Weights of a small GPT-style language model, trained from scratch on English Wikipedia: no biases in attention or MLP.
Each number is 128 + 32 x the weight over its row's rms, rounded and kept within 0 to 255. Layers, rows and columns count from 0. Numbers have three digits each. The size before them is the row's rms in percent of the matrix's.

# layer 5 attention key, 256x256, rms 0.0481, rows 89-131, columns 0-63
125:086131107090153105172134150140161200086146154075104131136129101177157136144118119145136164060186144144062144152147077133140131147109117090124146124150130161163197074159175170120112114100086168
096:153070129103067116107111113143178136170142123157103135124054106089129110092131167100084108148082135118120135107110079091107111107141187102171128117102188136181121123096103143130138089119118118
095:149181152110153088179121171145135077184138098126104143129111112155079106123132075144097184167163147099154250091133126112183107141136145093059024136170128113108186146120215126129176119140107154
096:089074151155130140162152104086151097139110107065104150091217119130122101148127175093067081096105132159109111086125112158125155116086101130140150123148155139184233149108127172107152136109101192
097:107151149074105126194109083163138133150087103157191125096116148156112137133145099112116068086129192143108013142150087178127150108131183164133110141142159155211157158110167185141129082147113115
099:133125115166140128051132204132102110140081101170118135140118084115172153103151172157165150148113111115112118130143118136146108132139102109122163050120099083053134026146100135154134178138147130
106:138140070061138134073148167164137147165135090159084109089104125128094123139145144181143131136174125132162115113161144167188149175132120108099141101138149124150143063094138101213097195124123171
083:123140172187129140142165126139098135115144113100080136159157081146092180083091126135098077038053140133174127120132140114085157104118067144189132146152099097175092119125121166168125085105139124
073:082167150143163122085146119128120134101093114098117126115148128081067127080077146112088137091097119168204205117120161073136129102143076150172193103109111157126102126145136194111164103140109104
070:123140173172130047117129203060162092117077064148140098161100156140133114119119108101111110140124112119158099083144152052170116123097070238120101104131159083149148120138121123103170127164093154
089:138118102082127147135108131137149124137140133157078082149094188133161104141141124130220091176177121129096055151129112145137126091140130148073127103152163133089146107193137083079123114136145118
074:148122109133142083137137118183126065149093098082128123089120131088147098070108120079089078066131129131204155142066167140126136118116122175119094147174144083116149124119122156168189091122212096
091:102132066118148126164131102157109176122083134157090107151098144131149127115092095127095202086133103155137127198152115162151109153111094086151138119148093137121097099155114115125136120083122101
090:146135095134096132127174126132136068089142102100235178158098122162107180183051147125135110160099102118083099171175140125139133087163118117133129099058123107132134138169135141148109157197118173
080:096164121117093125109139128127104135130111105100125166105106131100162172116112141085046116120167126136094065218128131155102125069143109120171142149087084208126153120162082123078111154113119094
092:112135137172117140065093087123119152108129095122128160100127115155131098138115101088077087073103128106153123174109100161160127085044099109147121163137095176158108074159081146143109119133181136
106:112095093132160108110133130093111179091166105139093128122107180120136129109156117103098183125137100115126073119161138163147135170092109093183191113152103157133096134104156115110161112104155121
107:115154105140137157122139094125083134166124150140165123158130084174131131164098137130087092131143119140124136139166134153121134152116126177106100163107190100134143173127128161115100155155098096
085:107126135155106164107121126136108153182119130161170129090114117102083119096223148122092133108071148121152127125100128132138119174107160173109127114106170126123124065179141145139101149197195126
078:197131138144113062173092164135145105105147152138104144115117108088085100145099106116091204177093115110124192085125106130136153133080091050084101135174117118206168159122142092130145119079073095
120:127134124131140149125128126205146139168155131166188145155183104131138166107084150114119087107161147163138142177123123106088149106134106147093095138066130134150168119139155142181096093199068124
092:149099153131153082134149072167141097138120119156089120157136152167111135081135096119152120142100122075105124035107125123114125138142133158114101187109172140095124117072132178188095161141113176
114:150118172163108094103083109072128120118164150125155175145153122095130102119137116125080126117142125117159191199172111121123107160102151051124133120145077084164085084097119079074156104100167104
111:083161173073139121098153180110140131148134166110120099140152132161131182105129157128153074180104119140142077175139155177090131082177081169155133120148073140152122095130154143086139177135136133
102:110172149116137144139182070174122104156082189178154144164099117152073156166117110093112068100108164084098157092125090124119169133111140151120079155177129127109201125094146176088099084138113121
087:177074121151096106107088116128146145139109086101092103134093112140139151104161150106124153176122068120198163183146146117118124098119076075129183086108088143121114139187129148144174128146135140
095:170193105154118156116147134142076167152111124107154143165112132200092070127112121113127108094146123127133168102162146169082125126113066088096090130135184113121134058152166139121080106028154124
088:143107168143147110136159160122100112096121137135129167116206136160165156111159075105151126150163080123142209177154109168109135103118108145131030139055124172146182145131105114147149102129161071
101:141098097149123122138147117131108135139106146141177109120124093152076135113082151133122132111179144134128106080132196092165176135131110108106208145092180087033101139177124158117111139158163100
190:181153127180140112091077094123100113130131096144144156113089103124111122105132122100088129143091100104182124140150131145152135108102122094155154103162122100128100116127131116120186091128158092
097:147151148163170158083066098096058116156098106172079076119089130153124098102052138179096156142124122128122093123111106135141127110057114206083120085135106133164087156132184138189141163077135130
109:161192118165157103124123121130104154093126150122130145121084131093160089102117111126103123137075086154144120189097085157132114120086156159108106072154115152119191116113113055078128137051099077
084:179154155191098153086152118087125127133101118151197155086076206124095142124163092137155112093112110151156077134079183159195118140140109119156176141130118136131079154143131112159112122127147137
104:131161083082161086195116121130131127067070161090133108124092119100128111117236074154146095120098147141120077113160182163126146077156128079153181132051092158081137156118074144115154093120116107
114:166090184120123140118168166149095081130140143138110176127125121095132117120146161175151091172158177149126090107100086101172156167155124211089142079122140188066094098145083140139111129105123097
100:149109133141167032089121191099168066076085127079098126126120130115164120098156119079122129096139077162134143136161105131192109094098082053132091109066091153153117124122103106136111115103176113
105:172170123117152099115117128160105097132090141182137173163130078145155155160057086144092081140080153099110089170139105187127097126141122163127089131169117134167155103085117136120121096154128103
097:094045079145096104137120117110114146128116153105095126145138173127066113131130128159148128128144096120146137096176138179144129115137097095109078142131144084162049096120097120155164167139126174
104:148139110153176096128112133104148136118114084126093105107125144147125045116110104093109111133114132135095072150170146124135123175060126154119130119163119079149068166113182060095163092085136084
147:168125147192115166059136109159092105143101116151134166117111138150075152091084128118100092160076082102147143135124182121139128106114142128177184115180154079142094160111112136129170072147164112
069:114138080093099151117156149154183135067137175105127138160111084162159098188165133172106056171132153192027089099186107175123119145134128185123111131126121144146130160118088154085102126117090126
091:129136165187121142063125125158127112132087131120164169118108155120145110083088154084071119184090096093121153109123174146144135090091134158156161134176124110123101146162110160129151122129126101
084:112116131140125146072099149130131138151110117136163172155119165165127139102126138134112112181088077132129122116107134112110109144100165164168152160145138127120087164139139150113194145140105096
# layer 5 attention query, 256x256, rms 0.0461, rows 90-132, columns 0-63
103:140083140168122092076083158127136167151155149142100127136146162140187116121146079170196155072086143149044139090136116152161126153149078174073105079140135132147111115118105070126113164147105160
104:171132131151105101174124102120099144168135187075092054123104118161130092102156157106146129143113095061126115110079164168097153151151148125127132121141137152093137189134097110099180077134139123
101:089134137142126105150132129147138100116146119160162114126131135116129171111136066077124116119119142160117137079101107147142120173130070149133077163087114124117103138129113138190172169182130108
101:101113074199164109148158144083112161116190100139087157153104160140175098072134043109113176082143177144158094037123127148088181105131068146118085154107099094135141151129132107163149148098124164
107:104159193095099120087094117089141083148164209179168084125158103128132171181086197132037140150118094119138235153089116138164089110057177135165118119147114125112100145115097126087095129196127116
108:098076121154127108143129074116143137133067131168101107152118112154100126102174071123104172184155121139132153095074110135152070136148077069113096095101101160175125064095087196088126077104138119
085:092058091076183085151169145144163117143145110143176110126140152094115115130122107128116094161143075145213116129143103192114174146170172213089132092142118142128145144149132140136112158161123107
079:155087194067116122124106144155080127111141166083120067111126122136127146062196167169134090130129112146136166166101117133189081069129165141149101160156081100189134175145125136073150132137175173
072:113103152093147040116122162152095110158165161132142127087128126148127158119128109171138086127135096146114076137130145138185126108101104145077143142110073120180146131159122159141108156100196162
097:131168119148058137152169166175125133100056112123098185155146091174121102067109180092121160090200164072119164108143161067166107080128130113170153132162132134142078138119103103177094161072176166
085:140125111103148111169150130117161144085149079104104110127203174122136154120155100121103155102179125103173062129153128205125102157154107140141127145160090111146063102106140102069135131138104149
096:108081156104135106129137113135101125106167098133164119105184143061116105143149066122093179113095125091167101089130134100052110186135094138153106110156149106157075136076113099150145134158092144
087:125097193157132137114101146051142172170112109096137134103116100156162068098167186119130128117150130135115185154146204110113155126106109097130093146135132122119148162185157178161148171099169154
088:156148100132144133107097108123126115155122161160166188113093090122151141080126122120049132148102108123106189154139097092132190101092091149123084133097095079139094113126148166166077100131108152
095:086072144176158083090099097131148128122086135143117128150136159043169089129146085100097156137128101124093133099128091060111137194139111137129089133129077091029106176157128094101176063133139147
102:149117144155109098105095126142100113089149089102153175139159166095072110077103107138146111164117170161110086095154101125131113189089107154105116088152103106170048122093109098177162189149128193
100:082178132145147133158192150106174140168102144082103092164146131100167135138120148147108122109139108152065089114106174125032188209191103149188143188139129170100193143177137172117144126153112120
107:149118177108102092091154135114147110135155173197185110139133110097179116103124146125067130148106101147171139169145103164134083118149087103152111170056092151197145121114125161119109133117089131
105:169103139151119180115117113142082120141132152101156150119102160148089068124138094129184143148133093135113128083129169092128179152121178169120114098142150122116071195135080145178184168139136123
088:088099124171137099115168157167152161163117093111161139148147118098161066192192089127103156161123137160091118141098080110130147129144095115168139106131108104096124153115137106093129134140129108
101:194137146140063100138056182127099126119112136142132038105105112185169177171155164174179107076117146177172171164151122173132132056091121079157096161144149095151110096159121098093114162111133101
092:133144129128120161120150115154113110116083069199155111105181129165168158148116173099120110186118104085138200186171128092152112099123134106171154084132140178121125122165141120151113130103105094
095:085153092147167159151069114122120132111124125130163106168191154105156156114116067134097093091086136115152077099136052164136080103115123117093095077134140180160116083114115121168088167119123150
106:118145135141138106136150131133127118143160183164115034099158117109189067149128132146141173120107135168144097125122108195115144152093153133221165168146165097089128157141117121153155074160172141
098:169134183122146123137133139165082103083154106126102161121115140156092129120114070153078100166134154177111077086151141156094117113069105142091084115148133102193073161093157112139101141170119127
104:139150105070093093177142112116131115110123156165103172106072108153164161113150122112090168102127117095106177134126109042067107125110105079129136101098136126049136100100112098095131077126103150
094:107101078143138079116142106063116131143112070117124113116029190113143139126183195110027104157115084115204080061103142075159092111122134110099142140116135111176083125134071081098200147134155134
108:154143151131153164124118158095140163149137126128130143137094148110142146131183182136113135123115077082169166129147196128151109130165139091087125106105135169069128131122167141094128098165095128
070:163125160146127162117165139148135165158081122105119125154119106123094123120103163126135134180182090083107146180103175130159100185125156147125175135171104113174101133140165140106112092145103095
105:090160132123096097131169123132140147144095169088116140130191052105172116137133104125125107131142208146119106115157132135105156172114085115122109189103124133135110142165142169147140093111166146
112:118194102184118104106113133144124188136070134138112168106169156131096081128135187128092126112116134169093080059156126110150128117032129155118120109145117137149176108123124094123129200122153156
103:081156132125156138066177159171164144104173145120050147157176105172096101105121157136131127107145171130188164135140139135133119217200051127122101106105129168191144053123096127134107096155129129
105:159134141179140172086105161170166130084148101097120149170088175154096105114101146178127146096159129125126177128115128169162103106098182153090146096181062106145013127156120128139103135117120171
111:112159098136144102074133134139115166106112155160126109097160101167225083160176172120138109122106058116164155134147096123142085125165116145157098210161147028169122140112158192123130109106126064
106:152084186077130090108152096141130164162055151115131174146138127121098145162168175138161123149177153140112069120125147121084110105190100113089087162133089193133120126106111060091102136189119162
110:075146123198148169082154158118124125150124134108186163121138127173158039157145131090052174075106088179113121136102125094095182163143154142141111138130147095076143138190082142074146133135139073
103:136101151049119152140139096095148163125112053134109154144119155118168142139101147113117154210135094129131113110094183090164155089114100169099109175104124196159098058094154091109135166121141176
105:154192111117135129164140065130108167122078172115101139112104123149126154137133107104153114162144078133070118131118171148171195087105142172133153156034110182188166155133095126114127169166101114
190:164096157157072149054108090129107112138070100165145165140152151141060140090078101080106085149090095094168105103121145110153114132094164160143155126175172133144150148107117135107148093142159107
077:151093133097100162037106121114130140162101141101157218126127161112084163091095138069108091112097101081136151117125204106145153146071142167164146110141148116129153133085158095143149130166118120
096:190064138186092167056113065100110047098097066196211116112104165172097177117106079104097092106064113088132082067080113159174119118080131147128158139152137141124134147155142124095138091126169136
080:168134115201111173060157069111135146096112117137181140127131111154107088105097141093109158194079092028146124107153183133120145096092135147147141092144135098131130134106087115112138111129178092
084:077140086119171104171131128134148192132133166123100138145158128154147126186135172131140171164117092147054197159155155150173111124203094116104172160130073141061115148111116162142095093137175142
# layer 5 attention value, 256x256, rms 0.0708, rows 64-127, columns 0-63
100:095133122144114110182095136144099124134128119159155141161097115112103183130151130091117125141095132154184102136183109159065141078184105093170114143102111147142115116132140159165128138190136084
083:147126139125118158150104118152141050133086123103069110177079111145087170108153181105123140140091132155138100115157112120123076127073112104153137160128091169135101081069096154149147114199123095
077:121087120125154084173125121122042152149148180170124130127120112149115108150094106162124154105125159137161140059156121102096121097151110148081145092113086134136147098118120161130124114108141182
095:082140131106106074123140143125132174126160113153072118075056168117095139162145165162075159149143115095120164173176085161160126161095107090152098151182141081162120102121136081117145157109094086
086:133148113119098155119106112142153117167150081169096127144150105171215045101181110132114160115080117105133179086119116126104118079228171167114103142175118126131148147155095094123129100165174181
076:115134129155118118155086119107107193119069130189154082141111126111111105183117158178084123125094156149152145079208105180166174136070082107101148174204098105146100065077147142117154163179172156
086:132105156107104111110119169133106150095157097183094146147139144187073095136096137132094168097114109118103137061117070130151086159128141162121102129193164113153102097139078121178147116170126166
077:168130119122125169122159201155061106084160156115088129085053099145128180117085071113180126074079141082153159185123149090087134110139148182134130098128119115126136194147147105116128093147181108
081:095170116145109119139152074092144138111093115101149112194122115133160136165135133133139174132155154107112078155131154176118112159076149102154081151144145152210172066120119078107134110082138143
096:108173119106147157148072168137164152145151157170153116139140121114120124137148096130099086157082113143109196154192068142101158077097111145119124108063130160156057178118132151107162124135081071
092:117091124110160116149129107108137147192071131132095119116145137214099126126125057106164122106194124171079121096139146114169110172103125148136143138154096138097126134130107156041115123135160106
096:094110103124131039134144068071126165143118112136141108193121150124106097130172152145099106159137115178115090084185121188190122134065105092130156160133140142175131099112124104140112159064081081
088:151139166120152152104131089111078140099129135121148125160164097121070104146108061158194086165154087108134110175118169107106173114120159163119101190107120154144133160085106177175108134097108130
091:125144124130104062116140088077123060126159123100159143140115149110115110171106190131148172140191150093083127165074137110195105193121127087097121112102097127106122124190151194107144126100088122
073:113134173146134127065138155086074087067184085077090102064078099144150172073159133146111146107089104120105174191096219117074161145093177140173133134078113133129109155146139178137172135063104124
066:100129094110130137148102087104193152156121103089144137157156168086146096159082187125143125150173125121089114106089134150130151176070114084103137061153119132079116078136097154088130136089119133
087:166054182152101153116129136133122135101133110151105166119086128119131109186125190134109080144137130130157128123104065131079149088164175111163117118156144134136099128123168092150158135098182163
084:138194144102069172127181149130158239098100126179181100128073129087165113092128074087102142160197124160122086108156131105156101096179133129106139134110169106122179189171109073092084082128160080
073:119185113091130168110105069109123152171176115157126122126211190124157089134134159155111158154128129141078137113121139163108115155086115086105143128137135092137154067099101132095113169096107149
081:180144162123133154127128104066077131105112163083092186098121078153140131090092111150165132154205104094144101109082089070118192198129175155115195096069105163097133141115148156123125092154160153
092:113195054108138117105153164124139181132076148128079147114152186039111132071134168106131127104188097137156095080128131109118217116129155139128145125157081142047152131141133086083156142107122112
082:143067166154149102156118103157127043163095109112126145058149128154101084106156101153094150052145147128135135160056159116115124176110147128115145157185149077129104151100098122164095145153117129
092:096183143115139102134113133145179191140082104132141063113081152106120149125110216070104127140114147102165113100138117171180130158141125122060119147128142086155109081173132134151159130138111166
091:123122128119130104151109099125077110161106116139165106119116179088098163120127121095201152092086129145182119130110117127101153136157193147087123095132160096141086177154074161171159148159183087
082:097074198139122116133162177183100028146116068124110100131200163108178139172137157145159077155198123128144153108108083114111143118156086127117110181165125124105072172150144110147112132124084066
071:101086149172149085147101183112167147158145121155152157004140058134176139139099210110135181092142095128136124160110106156187093127086124152112128140136098102101096134122184149113142113082110134
080:152138145152146163138163127152164107161115130139096143147164150192079139157135149150153077153126096106096127094080102138160102129065118182125124205125069132109158129119130117168091147106141184
087:091092123162096146118130110124135175118103137126098121119092054092147198163142130144137079131100140192126138117215058152146088092049069091116164069128123136139155152126117110140107121129125092
098:087163120155166107116113107126135154123093111071134179199096153162100110145123132130092173159201163152112076156107152174070138149133119102138133109149051135144159057130158136092115141137125186
093:162043112140147169153137110181121119149129112159109115158203121136111112171165124147130090140129111104123146159135130178166160147058091138177134171147147156149160138049191123140111145182138095
082:140098114143083093099128136151096128117114166144162175156100197169101131130120109106148123115162158179093092141138114056106129135171131077160147113146171110097151150117126157137119145041125191
082:117201130127136103137150153135128136158169142127161123181169149096148081076163159091151206095093119142110143143070189089074141094135134108140099108076095106118084129153111168116103154100153145
076:156139183116136172103162125117187128143124101144123162179201126184133068095142157096158120124145091089101092075103174156150076078094135112168114140121131127167108128118119166142119132077135154
074:092105150142169120127168067148148114129139115155104108160120133107108066138162115128128107166099114092110125091182088167165147098054089094149099181102113142127156181100153131121100121163141141
087:166105093129166081131095147135170156096153128123113179154118158113141118134126106109128171183097122170076096107104114077088142090156084106151144187155055178142158113129152120122173161088194170
087:182100092129174172093136126094129173139114171139067091112112106115104128039088172151163167145157139161146168096138150088160188122109175128124186034096122122105101210158111106111139124128113116
085:118155227103106138114093101126100092102116088156056188089116157176183126119126107104116136094112100126141158108131053067132120160084121144136125059114138185123071167141093157146148124104177147
086:176124127101153128112144148161109053157110171108068158114177138134117086124145064088112124151161140114108127101083106156056146091167128147188085212099116172142129134093152135069113144139102131
099:161048223104129119141138108119059070115133136122077155131096099139077142111143097156148140099163130116158146134090168073099106118151179112109142118132095112158079161148061093213119156117115149
088:144118151081110116142154132087128152120198175099117145124142142111086111159089103170131141159153121099128088131095168099086115095181114155088130173109126119180125090112122133117139159073100140
091:138067090144109155139105156159114133180123083161150102151157154089168185100164181126083085135167108114207150074150078131162156143110123118120150100177198137124138174132142095163132119153176129
071:104205201156141109121080146183135133168121144123138161118143129134162086147103188148064165162173131118171115152119119148123124095127087119159099184168099108175122044102138092148116172152110092
085:167144127107105075105123161066217138143142132131160115149116109133150124116129137108125177144166149162076128141098123123126161149141118051127097112116117156162099124100138158074137155131118102
084:102177119127140111157094144163132094140099090141156165136121149128159156089107134090069151143158151108136101096167107172083111088163047127095102191131056096125078081079112155172097169152126136
094:136121186068150069124117085125170103098131135062137142137122150127114112172142145091129065133107143108159137178170088133136113129104129103129116064136111117117096096105085195123133100122112093
087:148124127084078142152136162128122116171196185147187099130101125166098157158092041146155176137122086101104172133147132117161134184127087124138132084131160134123105132084109181130147118131099097
086:096051157116081094112092126137122098188128111111175105096110136124108193187107082130103075118095145076186100119097151138187081112065166111108149108209096137161080125142133126165101122154159151
094:190130159128133152171113124170125053142160177140123142092125146140082146129118052173149110169087105105118122139106095127134142071118139126141094180148124114148123213134082144149082166137120164
082:135118128116128144121106141138081103173159141140161103189151117172112115099144096119134127138164124099152171148183127130152132133162128135177124088151163165154115125114185117033156113183162121
072:141179102119154145148134095141100201129143090080152152121118103128116155180161203190151138091170118176132096171137121144181133133106200121164145132149157121062146102185130083163110175155154147
083:142156117126151092166144140074079070124145185148161120126146156053103123152130099163116126156117140097126113135075145095060159110075133151160127127115148115142136153142113140157111129107128081
079:129114107125123188157131092159063127131106144159146124193091141172108133113063053175138131129127141158083132123192083110033163131157090102098130153141142117138091117094132207164163166097088125
085:152100138134069147070112125099145076130093098075145114076099112116091196170141180172137141106150144112131117205109155149200128166113132120132168115169137162129111138123188107079132106092153089
085:134064157125123104080130100065195198110102068112133093137145188171168076134184158104161129073085125149051175140129217134143130144151146075112098159097184103156096172177136131080113122051114124
086:135102160109118080123138163141193106103167137129169119119118182049157136153071104078105102133066136116144133135122134111129118128070108090115162072107160125122136106083101119204139152166101125
082:106107111127149112124136106142140093164199097147102105106154163159069082171118137078132095116114123102170175177124202121148090108094139176099083103136167135178100100165137115154129099101139147
083:109124086090079115100157118136197168155090109087160073154147190145156057170168106126163134088069136087088115076104186193157099146164166143127116144136156130161159140129168124069132156037181124
080:159094168115149212110118129173139123176113141159131129127170155120068035066110114111144093094120096155138082082052215103167102125157148170093180127144101098100131182117114147147092170120132177
095:128143107151179218133132091127188094111219107110160112159121104126152095157159106126149150160109129139106185220124159088180099087107095124118106189093066119085106149140117189121117134084112147
078:136184175088116117130151111110091147109115125144126080128068109110107113076116110114139172106126134103159110118117135161195128161154122110093106126127118130189131116102130074069157065147118122
086:084102140142144102105125116081135139124095158154148086132108159083124173166102144123110167103153128163163105094135193104061126075169086089125138100171067135119086085122135081086149149094108154
088:123133121172120174104125096128129121103101125154174135137142130092147160150118199139136119124044126123091090128159083125132123129060104147177167180104196151069194124118203170167147113128180134
073:087171088134054106145161075129163111101079088081142083111060141090127197171175162087104154132126149076155077115135146148181091153128143152122115151098115143155152100104094166133097066095116122
088:104105213130163116162100096180085169081135077145095121176133112084166205141108182163132127126158169142168115103132113158058099066176116093108161174174134133161092129102115090132137156130087086
# layer 5 attention output (transposed), 256x256, rms 0.0672, rows 64-127, columns 0-63
094:144106171161151121210112127192118144137172093156146072166111075091174126077173098109163114122108146148148136145175089107082089101106177129200106181127186067134124086117122180156130123142128141
082:116135147153096164179098120131088178163097215186119139155134101153170134094122122181175156099143118177187142125093176146129121131079085106103157148142150088127183189160126141115161169137096104
077:093093128130145108190147149135106179133163142093112102073074129088159101199159144117099126156094054109144100111090079135081165097151151171125116107077156169161160165110127137118146115126131114
096:121120149132125168137099128150138158168203133149065133088129088109099135159160143138082162173133163142122143156154103146152118194113181061137140122118122097152166105062146124100153144110182092
084:149117132097167169097118128099161162160156081086092154141106169116174128097191151129151153118133109073111124091120138133120138101202095130107141135154168190150123141191181136117141119123140134
074:110148148123151109106128127141107161136080176081113140061062131103131172196190115135099063144077084154159135108120151208152136156101169166157121120128135172156187099151112165171142131159143107
085:174162129150156116117107166113105142120126211125081142091118147124127091166160189136098149142155069075103106098155126170141114143196104209130123138143117212234116164143135155082155093144108099
077:110135174128118144175093125078113115130191081102107122159141114099106114091162156124118190121128088121162162159104141099094165109122060099077114130137175115072084182096152119134138149068151137
082:151134122174046177163096116117152137126102122161133069175127129154127172188121118167139138108113143119080126150135120178151125157128118109142150148109112146136173122123173131103084183117208103
100:106112169089134116163134201181099114210149154120167095127138119122110081139145162133069079203104160111136172151113077039064120145089064130075094142078091063142190093073147171130138150167144101
092:134162100106138111077088126150103111082086139083095127119193115126169083166130149118109118118127104118184035114105131144126128169103100120141099140158115091092150186166108071105105099090126142
090:158132114123140128087171131126091148091074172148157101073127130117177126202142094110141050130120132138095035101164088138179091199106131131201131139125101128160210118120184093120113117136108094
089:091119103166108110120106111116104118142075157149167133137159149121064148097052147167204137116182158116151146116122125104136135185090122158051126122164103157115033074168130128163110133137115164
087:133127105174140142130098072145158104098185117137119100148141080176092118176150108134137202136176167131136119129125190130170147130122168126174150132072131134155089140089165110098090175154169148
073:152099157108142154084123097055133149130191143169139153182138158119117162125139178150110129140140179183076128117186121114171134191135108101106161149129116142052117101143158108112179115127154161
069:114161111084153113143132126140175118120112144079143138123120127167143122199111096080068084139128157104144164098079149139138130126132186180162104119142131201198153154162119136115083094148120129
086:164141116171118128133131140082115139112161111140080094143119176115085133130198154150105123117090085141123084089127103162134105099113142146154155141146160137146065156110161170123122093109146116
084:136161133182128144132148147124154148119066139093118115181137128087144093107083235111151084197117062123144074120129106126142116103128054083114164113097181119133153142154127125089102126118162111
077:129105130084155126118102105124185126156119144097105144117132138132110143194111111129107093176157131109133149097094104182131142144149140144158131130126091182215124155161089145109116090191150126
080:072124065142120117151126086095137090092131183072079121100134131166088139147116114137159116189124114138120147147140153105147116121144147119115176151117159147067126124129146154123130093127115157
088:160157103073109124151138107130138147147109160109126133088122161138136095092115172118153089148128164141092079123131157110115149092123136098118171092156096205093144166150093097127096080145099133
082:106141185187121099093088114145131076084168136100130158182142162107151128064131160166084196029145173129153188166122162154122160093142120105135080124119078165182104170128059113111157149178115109
090:096171141191127134133131152132147196140129150160127129073135156137105135181166175100092138141175076120125138152137154208180124128104106128134123127137146140168065140174140104098163140159143126
087:102119169164154143128079107104147137133179102119073091145136137110108117146136162112088164128155142156223177092121148111080187179150142141086077089158140098170083137130145139139143191137176125
082:105110163084179153058134144150142091162190107117094169073161110113111083106125079162091173165142128156160166178180123148099130160146122152146103135092153096144098181108074110129079072176115087
072:135139134124164082110158139157157162126192154098116143067145090138153121175201113082122130161106062089108080127148160197112126063136094121181112160134146148134110198121106091102117077161126118
083:181133081152160169138152140101121119133107211120073122110130132156134107198127140166087090127158090069097104110106147189141131160148097210147124165107081176175123200142123124110110060148123110
085:113079138147145162167165144117132165118075099166131110096103076134143103186108137116141078144060095113157153144124103100145085103105188140130114161137181101125171135123130190144112126125126105
094:106174108170118113143118121134139147104118141149117128097136147165111157136073065152121105096137147164092153130167127193150123166128152147168124127136066147193148075092121128125146142114152088
093:160079151115083148138114186164117126153154154153101068106139136156118142130159047145126158093096162134163144176142088152101137219129191167169129172108128134169186108095133200126067112164148098
080:119100121147148121115128144089123104121142101069104115164135177114161127111154099119093151156105071164092130153090125118172111130192180153140091136145134095180125176116149173099119121127136108
080:110132124117197108121112095116138112111128146080124190158107109109151098129082132125044119170158166121128146084116096085126166117155091108128090058111070173138137160148130131108114108157148147
080:153141151133164153126145115130161144142119175112080186148136106099145141116125138185116153139178148040099130115156143181144163137161066137129130129081113214207142153161130141141104096144121139
074:175090154140148146133110173084092172130094160157171105094134117146135092122125181171098143103117151109080062122151132088131123179084114120146178144069110104147151127144137145079091149145121111
092:147119129149117109162144137117152144172113120150104087114094147142144163099149111137170110124096113206084098124085140062136156119172147101128141136129112104148161098090146185141143141134151128
086:106083109165133128147137144101151139079168138123111094143135187155128155124089143089150093166109166217153115142150087096117127188107154104138127146142115081126085178118095106127137100122090105
084:101117143137120120099140096114101120131169153141080108137156150133108096099146203152130174160222068125121075129142149080097129101137114148079143139154152112136112168112162148130167118118140097
085:152134077116096161156112159088103119169112126128110094204204166115125114059153120214142148100127122128109092137154099138110107127149078119126172185106091129100100115109129116122100090118156156
097:130100131191141131148101126055120093098165120137101093164128149125108137136109164181100190110145120114176133140162168133131140148172096118069091092180120163134071172130108138120157151133125135
090:130095136114089138108144105114127086161122124141113127136135156101135136174138092160114111162157160099109117124153102142152160153200078112107073098096113123144139122106119133133102148130152162
089:135153197114133132120122132145119142092116080161161133078122161140177116094192202030128147075107135103170135154135102137125097098077153139136127134145194142131121126184133100138103181097111135
075:158138150114153103080114170167149108127180147136106118109108104162150110135119103134116161150134126142111108135151087170144121113146115120199109143078141169185133117086096089136101072185126054
086:094136062140155075134146147161146092133154093132161126184160061148104108103113080127116142131168172172144127100106126113155145122134103106143107120113107120135106086124110133154109148136141162
086:084121150120149110120145156142135110180117144099157150097104138111168118144127114168007100208098055155103136129114166162103126093115031155142116109112067132166185093115129125149138089186154087
090:135182093090138126138121057124140097073113128156151148190181097134093132181102176109119131117163140073208116120109168097104100120091088107119205100153125100108053098115158094163113153094107131
086:031154106108179103146096123197137099103151158093090116174129141143050147128122061135125161178115099120181161154110173128141121171174167143104091121165161075136114156066098126150126127094126145
083:133152148141119067062091087080117138063104097140173113164158107102109131091160097127129163081114132102142100130119113116199106145097169134094127087182149084075087161150164073152131160081105155
095:120082164150104132098071151134098111146079162099144096165104168099120118053139130193132151140119122100135123123098111082098104152112113156047094158121105067102094126126116148127113144103161160
080:062145127075134129152103113130088124146114108117152163103161148127103116100133064103137140139147153153116146121177174134142076169105106120125127115194130068090135075113135081153142157102092135
072:120159145151168136112130122152095101099128139135123105076095109162114173213122075081137059112111165159149166115144093194100106114083143132225096173144124150161130115140111090133120110141137174
084:110081146090126120073074150104089125132093136106133146128110107139129115119125089161123122149110118157152204178124099097106144177141179102125109142102147143076147145091114137114108118144124123
079:098115073137140093193139145179126121158119149117142067145073146101110164114054097153076082173121117147137112147131120148088101162156161219095040139115083142211129115122090196156171081127141113
086:141155154118092137077108092134151122074183094168144103185150128157066175141172120116175172102103172142128167154139145156167155171088166094151140137117141057073119119096122083174107174123152122
085:123107138139133135103145106121168126129156104055128158182109137073179107167145138149119128127153195084117143129118198115170141175120139104106114134118112183137111105182188160123161127137163151
086:174138137137112102162124094133161090085144110184151125171091083143098156105043165104108160103127083114181124110105121090172133109154125141114178084118112140149072129075104156141120153117122126
077:175110134129105129151135119097088178170138139170145137149162111111076118158169166111118199095155117048136120133118158159133183151163126105086148086131117221127059134134134076121110151132098123
082:107157157098112138170129082134169122094131103088100110143092127050116117176162135172098103083122183058073103157138150156118137143143124137128141119128117165122143134127164130152088130086155161
082:105130157134137089117136128116150117114114131062104173107107134097143102067124135137094152124166119121106117129107157144136163118161097163108077118125114189169112145179078131118149076142090148
088:099059102128165124124132118167152125150135085124180153163144094178123146099057100116115151146152153127143152107080155080128172154095125128115115118109072124104092117153126151090109147115142161
078:138153137166101120115133147110144144100128184176154088130162151132122119135125147105191158152141087183112116115130118151149111179133123070121153096167138099157158162081156091120163210138143073
087:137112152127133087142159136135157170120171110138146128128076095118120138140125146146148129148076132117113135135120090165198178095131139094167141054121118170106166167128131134131123165123100112
086:138115168146138163104150079137146164130129133127107135119093119153130193100134121126153111157090092139112159153131114173162120121091208186185167180114159089134171144132131205129111103160135107
075:144109097131042182112164131100157140102064087167117126187116122125146124125138156097125110133102155150114172151106133125194141128088108069085143119121141079086160111129162126101057183097162126
089:102081169123127099085173170163149131119203110146178077118082123138137196129116133164104134139120151182092125144160105181096153137093140142167118125109153117206135112144108122186132156203135106